python train.py --hidden_act="squared_relu" --norm_eps=1e-05 --positions="rope" --rope_theta=10000.0 --rope_fraction=1.0 --qk_norm=true --init_std_o=0.0 --optimizer="muon_variant" --lr_mult_qkv=0.4 --beta1=0.9
Each number is 500 + 25 x the weight over its row's rms, rounded and kept within 0 to 999. Layers, rows and columns count from 0. Numbers have three digits each. The size before them is the row's rms in percent of the matrix's.

# layer 3 MLP up, 768x192, rms 0.191, rows 633-767, columns 0-63
098:479491482529490448448509513465523489484505475484458514505495535500536487474520476502503521511494534528520487453514496488501467468467508489520469484533532472523459515563466505515484518459544465
093:489518548493460512534503532477497502491471476501488500526458553505438537508495504495515512512504476488520475483489520480469568506525480450551498450469520532507496492450479517480511507522504459
087:475533510504524454484513475475534478446445528449530487513493530506462504474523485511483512539462512514495524540515508479506490512487507519509497526565483496462502506516489517518478551549543478
102:514492542527478507462526545474511530524517522526492478498485507477542546513481529533507454466501484559492508459524467460522541501515482501519449541512482506525510473524527538492497472525488541
108:521481476493491518465486486493495490508468522513522515441497522482504505495489486453471481480538558496523519515464470471471525490517464485497515517482523493471464538471488492506484476505460421
095:484494487491530485478522493524509511473516469496513516522458521510558466475499448505510528502487450497455524544520452487472487489520505496515501521538504506506528495494474522485551516492540475
094:520540533517484528455532494523515472459480471531524504504502505463559476478468500526500480498523536489508485513513501503535460524488506493475519507504527511510515418534491485507498469500485467
088:505505505489493541493495511521435499497465454465502566535508503497511513461465511488504511483490481515487533469444492484474502516498481451532514553520475524510529508519521474486521480492463510
100:457539476487455511485489485546485520506527509523504541435562518510504492524497508515528517484478472484508496498517458515475498504509460505510498518494484515491530499503494484523483524500484486
105:506533524511502510462525518517505519437532452529476491511462484501523502496447508530472510464542476482467516473507456487500504546514486517522525507491454520504492448497558529525493483520506523
111:510493545506515530483466510453501479483504516516515518485515481507513469532483480511497538473475526500541525526497479481494535505558504490457472490509463449550510488520475480500503472531480566
108:496499500488523494510521533447472485483498543514484470502556522477489450553477476490507524501482485506504583475497496494449523517567476535518505510489481486510517505534522561504482508471528438
090:476505487480485518447514461481525516495508504553517523515482524502502464495496464537505503463500480522558494536494525497524488489501466496517488521482480501477529484475491524502453493484507465
088:449466504501550500505473508516530492512495535446508506485513505532519514517521533521471490569517509510502479532537503493512478541523528483522517535476481491508514496500509509551502521505520457
103:501500495458494506501512524469530486484516495526537518477493472516519568533503514539526488484472492556530506502513453473485500494513471509448487472473502514492502499504473559485495518481526487
087:482441480476534501496542514492510506531486490509517509453506494500542468476483502520506520494528491463503487557473491459467469521513519477536536520552492470486485511495519530470508500473492470
102:477505493492525518518496505510475553504531520531534538490527496507498482483524472470492529480514529500464503502476442506510462529540521497535485478486511521523526486487516526514522507515509478
109:530496514477475490533492485513480496514477564473504489457540504482511505483442513502514485542531520486521484520512534512498496526526487501501514490529527488495471512520486481510473504516478476
113:477503479467531519498510531530476514497532498514478538457491505525458520521476536528512462501520495517484540511477545511486503501491501547495513493527499527518482527524495557489532460549501476
096:509492493476507470481533537516499507547529483505521516473512494484512524499493494511515502464468483514489475463516546494528491545512486496493514483565536494476467515499521450515472478531482493
113:521500490519517490519468476505510519503495537501518518525502480484517485556502475532502492491501507512488551530520491484455486516535512475504509508526540476517518474515543516515568483513529530
088:453513498517491512476484483523506514507528464518479483495507535477485477495512503516555485499519534464529475493451461506474508479495516513489465498498533483498478544503470490475503484491532499
110:496478517469496548507521501472533507518454509513510514484532531457525537557506462512534504495517501464532472494490477491471539536507552458507516463473474474512493506463502541477476487497452509
086:522488512529417527479535504514498467498486446523497492541481473517491491492471541515513501537471487501474479501450504466488506530516513517510479520477512492486522483496484513533459499507462529
091:509521517456477510497512497471531470493464530534444522505511488484499472469532519509512481522514513534516485535452507489542489492497507512500476491505482507521483534466512478487486521503496472
110:509489545485545515481472508472482483445505538515499490504523460514462475570505518503512516513531530456464510488494482512483489508597481463511495512519493474524499460512488454546469504498492529
100:493548551453496513512505487521491496473473533473508524513520529487516489497481511503544471485498410495471472509504485501506467495528511474493497527507521467469529502511525508494505483525476515
112:500504509502463505508511513473482520495519470527493554515509463512513457511497495515517453468498482499493504509492502458456476501504545534505480481531482498478466485514511514499454462516523437
096:466540532460482532429507537526480501467481494534516479521482499517461478513488526484521505476538525478514505522535521466487484506532481493486509519488499473495536498516440487500514531497520448
110:488473512486515488531526540512530540497504533495506502469499537455506474520549482481463515465481482522508488492502516546519495505474488516463509507485501524545502520511540479523537491517489515
084:464446477539508508470517511516503491484566497496484512478511504522502524488446554493473475531532494488521529509503527493555495497484488512515463536532502496519458511564497507537491504502490480
098:506466495513499507470495480454527507526478487498519527516450480444495529490494496511463525480495502495531457492485480450494523509526484576488439500505540538508502497503510505465529474529475498
090:517514515509520511474465537471481460474486530484493501501468541498470475511497502504450491485484458462477493532547482494507423519500498473511496501505527505487513482530459479523506459509475519
102:488473499495520510501489483537458500552490523466509476494482581502498474534493486508542454487513461507527478506507484538511461507517475463506469482502523478470535528520474540525476517505525493
094:516496524507527500491528493489506489505517491513527547515557489504521490452521489471503522475506455501478503499491488513504490473487475508502455500532543478499476485511487502481488476465512487
105:506510524492502511478476482460529469451489474476512484507526518510479490516497486513481496470527517538501521512478491510471518495511493478519464513521487506550524554513551482463459468466481536
093:480466519473492505495541515498496509503492448509555512498549491492496472545483513498480525508521491511517533493536510487521529532477524517474506513495521459512458547473488478486507526513509500
103:493494469473486491496509505516492517456495519575541468515488515502474477530491480522497533539506479507475482473517520469467497516507520496531482543456507467515503504502476504465493432497492514
106:470482514483492503506487514540535444516529492527500511525532512501520513527495509469498584498468505485469532482481481498514485508481517502476549540511514534509500503532455519529497484536463497
101:513505496510514468522492503505473507480493489534466478516456526496495511545458520493530510540483527505474504494502465500511472497498465547451501464475493505513496489517507511501517498498480545
102:492529503533508485515566510490491524480491524507437510518496519475507457479519472525468536465502516541486471489510490476518517494499544487514486515475505502494506575534502523593500512508505501
113:512514500467492492468538556542508518488508505518539536498484445516497523490487495546572529520511470501496521502501472473504500544520515531508481430540473517527488503504502479504488547476517514
091:491435518481473492475488488506499499495450508463455541522492496551504469518546453486487512474483469460502526534514508524524490448479519482530502480481493498487526443507557463575527479489518471
087:478511486480495535488530491497501504475513520561445533509516531497458515496455500479470543519534488525517470506497523473507536518511517505467461504509483513476472505526535492473512526519481488
104:506443519566514500473501473514508512498512525462524487467476487532467473459490470466483498483504513497498506498509520506517530496491436519519482522503505506476490493522488499496502484535530504
089:535512559491465537505517501503461488502478523492537517531438531466471492488460533508497507464483456516488528505485491481465507512531519481520507482520481457462475480507544512514509474537537495
101:477514485510456508547502549484519482518480502483548492464523512505540508491496518501495453507483485515464502503520452513506538479531451518483498494535506517511500503522509501490490473516516497
093:482517480470485498495457478474536497492499507517483510514488505502510496508501489518514517492532523518522470519514478443537552506497446485504484485487492476504496488482465526536493476440489475
122:520577534487509472481484518479497460542492533519538517475507481507508503545463501485518501518461506524546518525476522463537499519483509499460502502500481543516511501500486507501490515547496473
101:529496491498465514520487508480474486517455504470489525470520530516478480505464535468547486503536462501482494494472506576491511516468543482524512464502477454523497530502489431516508530499521440
089:480472527509475514501471513494498509466513532526474503502526528508472528507511498500488422520480519488473495519506539466510495478518497531497479506497494442488523497482497492519472502490512527
086:468480494539521525504491483525491441495470516487498526460462498467501546500494485516475430474481504518492473563522538479512484552520522502505474474485531468461491499505486488495466559496503471
104:466483526473490506463508457490518526527521497534464502495484494522482512473513486495506551496520485532481475508472488460523530518511491510511560514514491483489460530505481517549494497464497516
109:515520487506464509467539475503539468510505499492518505497537529538520501492468503453484534519441504502499481507479516494495487512504494522488483500465528581523548534486522527496522500519485507
101:494491486476498526528488526511478501467509507514535506482554496473529498533510434505515480507535496519507493459549495485514510515533476517520440488500508469500518509509475516502476467545486521
104:501490545501525509470494550512485538510503523513546471517509447527497505557511534453507460477466484492498474513466493478523470517544498448514460515531499525479472488483500498453473505551495499
089:529565482499525505494517481505502460509507528483489480513498496491480473489519475486521470500464494458483468483481504478510518503510514496525476504502534522485551537541544496497508518451539464
104:488513503492540462497489504508497547495515492479498564460475514487521533509484459518531459524459467519459462482481492532488506458512472532508511492523472487480500483491512511473476474510504483
114:533521495524484491496477477477530500560487469499516541531533503511530478465467470433508502480500507504508505527462522525478514513481462522502474511505517524515478490476477475541466516478484494
100:466468514467519470474491505515473503483478466493507466497538510495465507480525495467532508518528529497516490515481489545506510555457495522506510512521513536518525516460504535505477444481483504
105:506498509510499489453507522528498493497520457521508472491521482531467528535516496490492514485487490489537509525504515482497510549543530526494480492504491464518501528523473520531471487531490498
093:483538528487508521454541486521507457502506525476508510479515491518452481503532553487441531525455524451519493522510502484532429503480486512522473479478528531507488540520528488499516506528467471
094:495460523555460480526530481484474506480502539490456478506491519506498494470557494525475519486509492477487508489451478482512527493514478524485522478508526477484493497520514528509521465447550500
086:492500522522467502531556474497440459491433486552518517539505471511541509457506498532485503518516501465528531506520496495484493527513517487523480466513497508503471481460503558517489471452530490
105:472481492482482520483481509514535530508534506474511503508511488536508521515462464530548486484525515499487463536528503525494470497505498463534527492542508479544581505506471484459498488508444537
104:525471489534475454507490513435464459489505543502450474501508526507512456564499495510511521494466486497495497499477490478515516495544491538532517513467461461483554460537490552521485509516492563
103:506515509504507502491465480440487500507478493476488536511494491484495490462489518440508516524463464527473458467512475515564521507512501508475536483490513488466535456489494542446476464520504537
092:464493505538478467529435512480510514518530523468464531465516514527466475504514510523525514532521493514522478449485513514529485462507470546476529487544522493532480461471559515472519493527490496
108:439507481494503477542507505545511521510501502499501498521524501491540557515462499525468496506547514512498531518523486468476491482526507472518483487524503469485497486499523523539509535472515522
098:526489506515534472518456488536490469488509539524465498495523515515499521468481452503508509457494510480476497536531492500496515487490513475540582512495473522503511472440479497477526478532442483
096:470486504509532520476531523459467476522473463488467493534529546550464503487498531499495509499497471491521491514483520458511539479509500486540459518469494477500498530540465492484512514452482521
118:516492493490492493500498509489478479533542503494498489465496502476509546499485494473497531463517500517474496540477515479539497497528486526467513489501483459525516544511497553515430504491499485
088:504491523539501516516464506498509535501519523500488479487505518509479445455492460520477436513519498488501528521505546446470505499483512456501491539473502497505484482479469507511484487517496560
092:483470494500522513499467551468477523485524487478499476512472512512522505481511527540530520461538513531528509504492493472478498469515514548507484535495485537462516471537517513502500484488493494
105:488505515478537580479481545503555541436495509530492510489521533507509495491429496492491473494500482510499493514502499514546514561499492463542500494507538525533482467499464459494466486473545490
116:503494479486539502465477559471479491539525495480533524479494515492489489512482463474512506472508494522543481530499487490543488522506512504512483464555504495517452517489490493465531501494505474
097:487508495489482537518491538523469525512551496476511472500527463504468517494492513512489465554494491500467502506508542521454478448452537492456486463515442512476495499489517522496487489483476430
110:467489509514523521475488495493468499488476504500525488448511498536490485480486476471572511518494538534485527489502541542518490509461496489465509514498505470498498528455491526501451490485480527
101:493454502497480538541499533486472537480515539521493481504481525544521459486504480518537452528475491503496511519504517548497517492511477459504488501517537491488476502451488472480461469500484484
098:516515500477442489503480537543504502441507511559484509515498508508506478494501479541517537522470481477529488491513517506497466494536511517466480510490499546503504475493487502455524479522482529
103:507496519530481469496478506462541513508501508492556528507531493510479480500546484497470488491488481444488480478519475474521528491487510526462504515483485483514485468485478499507489502493531500
092:483531504535499503481498519489559517507456477498490517555498489466520532506507495514445440512480497522538494514541519480523496521483531564506479537483526527481540493461477519472462471483556495
101:495564519487442481482505480475509496500522497481503523534481526520483536522472464499476465478525542542522486507476479492515457485504489477464504460491467529508525468510485506506526474484512500
113:480510487519484546482507531512530540527507482525488487484507492491478544435515484460511552471499470516488513497505516476489475503493532526472478509534507517540476498481516553529523512517481491
108:516507510467467494524482528471515457460498468476478502489452516504489503460490503490511491486497505492505467483507531467541562549516496521488505550528490547504502464507509506479457466510480488
097:509487539524458529494506516504453503488510513506479488516471525512519492492520470499469503536480540507542536526503452518523526503498537515512507497502523528486529486508554529502515505481518461
082:508518461497475550484514448497504543502485501535461512485517469526513433489507448499481525532483512513537509497494450521507478488511482515473548528588513472511487499516456562510478532504508466
094:529485505480505510537480534492511538468520498521511482527548479499482502502499490489511484444465530485495514507495525538503534496533507518529500488502524506480532506541485491480513500523481474
114:540518492493504516509565517477472518496513498494531492444480519504489489514508511518518538481467511487463494471524559522524480562522522501520494548482499483501514526519493501504563489504492504
103:519494486519498477500502498452489478477514507449526541490464548482503498474541498497533533520481491501496528514492498451521474488509498441511520497546471506523504502530513497525492488510497508
110:504522494517552535509445512521488493524492517513521461501494520522465468523442467475539461488501545573519516499473503525529536530506506501527476464480528543486493480475488460512468517540464513
110:536476443490491497504486462434488515474478532505451512478504502518520457504519469455502513507494486532518530527493497476493571462524511454495546534492472546485508496525510487469522505470494470
105:513493492486511524492455497489524492477490511515487511490522530456483517496475498500460559520521497478496502538536524475506513515532481533480480511533480462524526501520495487445502514446477490
101:466501488512518585483459497502511456495508483522465510490491478485438465491500504510487509541504458508471516477536506503494535528532506473534479489476509482536536516498493474527479519527507509
089:505492485496481548523522504496550497489482497530500514502535555522509511490495506456499476496544506517513475488464532490481499485482512538527526506503499514498523449508519528509472544507508473
102:534499500503461482521502510496519482549507494504513458480504553486490490482519464464508507492514498471494458499487550530460466491471508492537519526508464480488467487541491485523483478490461522
099:548450546471529491530526525534547518448503497471469504475495544502497491507510478517475494478509543501495497476500456472448560494521530511474525562496495480519491483474502501529498490468471493
100:440492523508486505467501509489517493444525476514483494510495522494501489521503483485494494472510490552560531522478483505546466507480525488466517440524461486512550477520503490496496504522508520
016:470466502523534493492487503504515522465514514513491463494494498463467506499496518535470487479490511522509529520466542505518536501473506536474496512532488537533505467499496516540475499492488501
093:508447504524476536489454536490492514474484512468484467513527517511530496544493484534529535460480481511470498557452531453492539495536479515466524498524491508511495508507492549534454479520442492
110:530514505476537479504426516509440507484451462493445542491493515464541521488514490470512508490520506532473526499454482485500503500518478464513511506471493500474500478529462476524506466464511510
120:530469542497530544457477542495451530478501473498479507485511528529522486432507498508478519524479522505533505492518473473509509511537503468532486479539545482507482491505449503504539491470478522
109:517473489483537539509494487508475498506490507463520520457482494486464517484486549458527471533514527546511489497530555490517555500501450519490496512533494480511503537533504504494520482496484472
114:461505547516470501497507501516489463521509529478466482535517508554490488507476500460502479499488486529487523485510446504493502495486476516512498503513491519525514475490544473469426439451520464
016:491505468537466517505498535531468505490521467509496481501484498504491496505509554491468508483498491494443523522490483467569531558486504532493485504509473506483489534479489505515501525495512500
108:523482484531488470511503499490529490492492478525473530515505467541484536503457477506523497486537571522525511489508497508491493514528475515489527522548534518508496464507505497483475515487500495
093:512468500465475520492533504516499490562505471554478497521543496532511478461540459505518513477483489499472490533490495466468505511568511470491482522541516457498506501498542463469511503508493500
081:485507513508463502477523487496532466494520509511498519538558499515524497504480509446453529551490532527450478518482518507483438493511522463471450440509510533504511560516490537547488506530481518
102:469506436444492503478523531530483535489494526516508497502507513521486545469481499501523488519448530487507523483520529525454477523534492497560543517517481471524499507494506472513460504521483485
100:489507491487507523524464544493504487493494508521498444544465524499473506516478441568473461493523474506517481495493482500517560523483477487510501480484481504517520535495504477512428539498483514
099:514477484503509498458472513494471490506491525551458480502496511485472466486480473510511525527506512479476480560515513500504502489537536476507498556485516471529499476559502547481533459478493486
094:507485469457539474496496508490507498498442462509542487454492509495513454461464497500497516478527482504467552479524529516469496551506483500464501529495484439485502510526523459539509513483483475
105:473519495490520462513455505520526505488534491471534434506460455530494542508517463490493480498491511550508479478465517533543468479525490540444492505541486556490524491492477510509524478463507503
102:488476458494474463528490501538471502511533554486484465498485494519537507528504553521507508498499482525480506510503490511468440492525502467514527494520522508496526530545522506497490488542470514
108:495491468503493490519538503506501467465485520484525502522497488531541493526539478551500479493477524522516495477488514457490491516493493525503487483469492467531543478492501495507517471461505499
112:478494508484485499504514506520553528485522501534510480519456511475502509471500428464495565461485469559477475512473478439533504519476484551456485527506524537506482501510511519504441489500472502
094:483507524506514476513500519525517500500505508503474488485463527539457518529505447467521526475506519490538522509484477473440493480455532522507493461521492502525487517482531441471482494475494447
101:468516521506491493491494507513485485490496515516478506501513480539507462518512506442473506537523516463560475515538558448532503522471532504540486520510546472475505570502510527507468506497507490
091:483493506481520485531572487514514497465564483519468495493515501500489489501488512485480531502523537514476496541489517526496500510508485507502511522502465507491537510498497525526494456518503530
103:489506475479496563481491498488498481480478507494522477480482518522482504492506504479491460539513492483501488516511508464475454506497501488523451546506519479484519471512466512497476494495505470
112:499524523487487566504472492506508449500489517486497533479486500501495486497475518511520505469490484495430506566501488463490488539521481543486489450540485518515557500526465482484512470488444492
095:481505533488548525538551520449518497471446479485518511472494498475423512488439494531493445505496505503492530519509474492484544504525492455489457502513512501488527493502500494479465476476488472
109:508474517484478486538509467522537505478486455471522484479494527478487460512455493522497529501496532438497481434517458504511531484521490491537494464476524540511501459507509463490496504528525472
112:498517487500475504529464514502485506522495495489542487461506464539501538473508539534541506519509509505526550492470498508483503551511467449515428455472551511511532544478506528530486553531507505
095:487525512499499463485511512448462477505508518502501525460430515472494533510478491536488474453492446498471500485545526511515530508540518511481452505508519569485515510549494516528503515531489476
101:511492512496552522481501466508496542507532501506494501490493471494525481501505556485491474497452507535479484506523506498488486516477561539502495499530520410489517464466496480540512511521515498
113:512519538516487474486490549499502490462518543497464529537479501497508491463504500505527493508510473488465488540444457488501459483549509494470480503501523480515435496500516512486541463502508531
089:456453517531503505526489530443500476520506502482478531524500489554503523536488498517520505480507514529505537502471536497522498448472510512502511536563497474479519426540514484459497527507533498
107:511465500515555517508487489477466525482511534532499458476497510489523524489490493484426507498458490514472530541457481500526477469528505553470486538516482502492512483539493484528514513488510447
106:487510434500474493483466475508459495486517506454486472518482497487522475519487502519559467519483492489494466518556484426489493487546530528505514518535528530505499470495491499478495506496486509
105:518508534472501481517507545548486496484468486499556511476511506514514458495501551492480492512502522503499517514538492475495491502513491510514533481486498501532471500482534550566515510526481496
096:521547544448514523494482498488487487447514501517518475473505462512487526547492552540551491477507478467495475479524481490485507469482479561472473458521527481487527477502516486520521500521517508
090:512502514480516519533507484487516514477509469496491536472512489493488510468470461487515538530451510457478482475518462473506545511489483470516508502484450489506517476443485512579527476493510511
093:501515473481448504529462505470519520490500521528532457454523478501512460477498480526459512542505498476487471511511531512503488506507537533532459523510519476493488466510510553513559453447531513
101:522510504492471488536485516488512508474529517545509457504547454500518488464519511511497503506499532498507492516489505509461469467434516526490520470499536494522486537539479525492527523524450480